{
  "norm_place": "peri",
  "init_std_down": 0.00477,
  "max_steps": 9961,
  "dataset": "wikipedia_en"
}
Each number is 500 + 50 x the weight over the matrix's rms, rounded and kept within 0 to 999. Layers, rows and columns count from 0. Numbers have three digits each.

# layer 7 MLP gate, 320x128, rms 0.159, rows 66-73, columns 0-127
527506479528460535561473459572477423494487513545519512518496555515499483448502535413484420517531533474567494531497502508466418532565403518506520479376526439554560481497428438506445437504569516456497435435514488480405546487402574469565470475531524568479506479466470517484524546545488440408521470543536511440513508597544454483447634431525498553527545531535536513529473454547544466517546
513525494526563446495567385453468561479488492424390491497583475550524520541456488432451445554510458455599603476410426464519621439500466520514592407500456511368431465524412509439551570499436494564534536543504397554536494497568595470520526497550532474486509505457532554454499543556542416570453474475532480519515393478465483375502494404479496474502478522507522484535509571440561403566515
564532441498428492449522456552493519513506476505458538407482471536504516460511458478472608418555526465452486577553568501506501575453428518452535528449604640503508470538523419460517549527550391477482446632520477458607512500498584409511468480502553479548483443529387520451540507557528561427326553623405511474536492480466450554565471536472491504390530456541404561502467475538472509473586
553472532540514488375476578460493475524569430516450540427616579519491520489445449478519490492502512446487580490537470446467503519498399476504442560471537393442548566585590432484527460545489491470466434483530510452490528515537556423575545445514441564480469577423522513458476486460461550419633411530562523484530511424394553538422408441460475557504530494557449448418494476543567466500557
541468564470380435416507438454533521470567481551465558533558480481511424488455464486495553448576509558502418488521488501546554545542356476576537543452456649464517462540460488473525444526548538523446481603567484590470500468502545522521544379485563496550446521518519545449498484481553523535523513485501481511551501449565520433472513556407547552523422603538425531520552503462488529538504
427556523403570482479486524449578447438511369398504463450473442487539435418394540394529467482458473544449496530477532450459448568517468525531545492423577434532640517530461487425496458498519497454399554429514539520456428494612525519425552476513471519492463522511512444574482540493571528496536607492514551529542468435502514525433564460471493504493550610610460571530461547439549470575418
459561459361443497450454480488504472427479430458597574423533525516491488460526530577501507515594418454434619475497496473527550494464464519430514495491513486580496429469587569472395483447585487486497505482517559476508466474491488491534556480544548564558438440476484504425438510492412519498452518510595418506499474477508458491436372400530514535502530497448434515481510512561529488523467
560500512535498542419379553479535516493462408559414510440430603533508473506560487500457473447516468486461416398562427505566503570453538577522417461508547531563469388488523478435471424506551391406551525473473532409584572479422569476512487435457529566406495496487506450409413480490513440487558532486480421623539507461549612495487582457536482616549541414571547393463576486518486538607524
# layer 7 MLP up, 320x128, rms 0.167, rows 66-72, columns 0-127
581546483477517607442404488527473461584501571432462536451511503530444518518471553429420474527473523486432499468575461483453477474485473374555513467559563524555469478431445478465474491413486546453427524484487502428479489521562567517452593513376511533434459487487569520559519544588669457457475517567529461454544451524531608606533434509429580515501594515565503451492459481467497515456462
588486510558581394588541436397374450461429412498482458510519545515452575440478520461466385575452471493542633472369355527483593478502505501544533475408487405370421489512430463291540534561495526607508532507470413610516532458531473492482486522561497450475546570543576474540468521550597495512461476410529483555555421512453549477411532468597448514572395448527483499528513473533447410450522
518504557560469463470553408523513639542563354412531519488379420513431535476601508509375550433498426577612426511503397510553567452572533430445417554453536527544455480437506421526510511510520412472630515535508526427572481458496602480451419478562554507471426522541543464517390447498511488522447488542453535497541539603500450538439489544508391493460462508464469494478501529445498490455427
437561461473486496507469539469499494567521520506500502618490482556526368528509566433437509407539523534485473453556433552534453471512563566481566446545489509518586491470525512520554523504533535468540470471506494528455459488531551510563466369534514484462610554573511489458496534508567507478462408538482499591467515484391487462471521525611434514583503513461463435562514498513501415499488
537431462538492574560530486457568521504538538476562501526413503546501532497406498452533368551485481549488493427453511468592537468544458530363451526446530454519370547513523537544586530554490556490589486536482474549460533556488495525501532544526504483429493562585516508523459514498512502545474615418491486484497494424471430499478424504472569539497493500489475539609443553443528494439459
587487509446448493487460508512444512568439571525514515412483623526442578491410465530471535493437583545435430507524416410490464458462530492560472571411476568564490555428463506443592426563515417509564577421465489510448418625448572486543455457572555409384546446557542499558526533484472510516419487503533471410498507480519461482561618512509462536422427502464495535561439506391444498506510
471440606407447455399420577492496473515479358468549556506504494483450454542475533484522568556427455457496517494490631400439498539443492464509556539628587520538522535582447530559512457451538533505456564533482523553482521464481518496434441491525489588517467482539607482453497484495502530475564534504437485538525500437522511536515466598478505479593507469513441526536502531506605431558410
# layer 7 MLP down (transposed), 320x128, rms 0.155, rows 66-72, columns 0-127
432451547491478462592490493482451454434448477464544428524517453555461475460529549523436551480489456476551529522549420495502458538485466487449519447536531583382519489563566520477455479512432489533513424532542562452511442425461413460348466494589535461421565502414504445449434522474545473454470593462554517576476349508489500567477604455500492551479478532441431597487485597493479538475503
432525559486520487538546562501553533546584536496518512526442447526460505517536473536492499503550492491477526492494553480454499521429468519420441475579464523526548546514435534471526477481561495513538476507390435548521512484496640472427513451532539591485578465424463483431596576480477521584518496514563428434454545469531436465544495504472435477513582498453414525571596463459394595515507
494598467487435578539660478512631476493441478587430509525431454515546512474424466513505424445563491510529532571533584520468613526439490516505412474467483510510399546508431557534550495539567502493505542539460510366501585475511638520510553536555447542565386505478483501364474549520583458522461606543404506467482497604544475408479468560455520586491517500442537428506494578513605503498519
420549539446447500550512501427479496507535509512452461483531456464518471487553541524456480502509460535488498494381534483561596420489556496586595532552496527524476599502620565510526494526490496611575499442500501517501428509446500575515429502534436434564478625479581488532547426492491551517463501526434532595469456542630464541550459525468428476508429462564497558505470464444489588568494
391482545548449471510633551543426494505530599515419589507439440392462477493495497489562393516449459494545499588386503484448491418538458561481512418528513439418522544533503504467469446596449462539546465459455492461536438494518484419490523563485509490516574532440558523509493482532513592507445482565525510580544457442481490517535542532450447578432438502440478526513564555434562505565498
562460466480431464547446499575446514503492545476533455501475541475467583536495455567513587594525368460411509474466451489433521455579487455479504489473422558385518542550543470480556462555573538512458528537496465417515492559514433525421496439453502451557419363533499542452506430481466597455637522539607460436552480506465494570430447497495582387491575533542479487386512444552404578463550
449425570576498458551432533484499477461475401464541619490461467464543483530426501431519497560525501501485497534551466456589528493474479480438535482447509374503591487449448438481479472525361607632539519527541527442524527398492551440524524424413398495452561498496492519540497543455592479496522469442562476463543539535513449552491541431580584456441473533444510496462566541463483571503505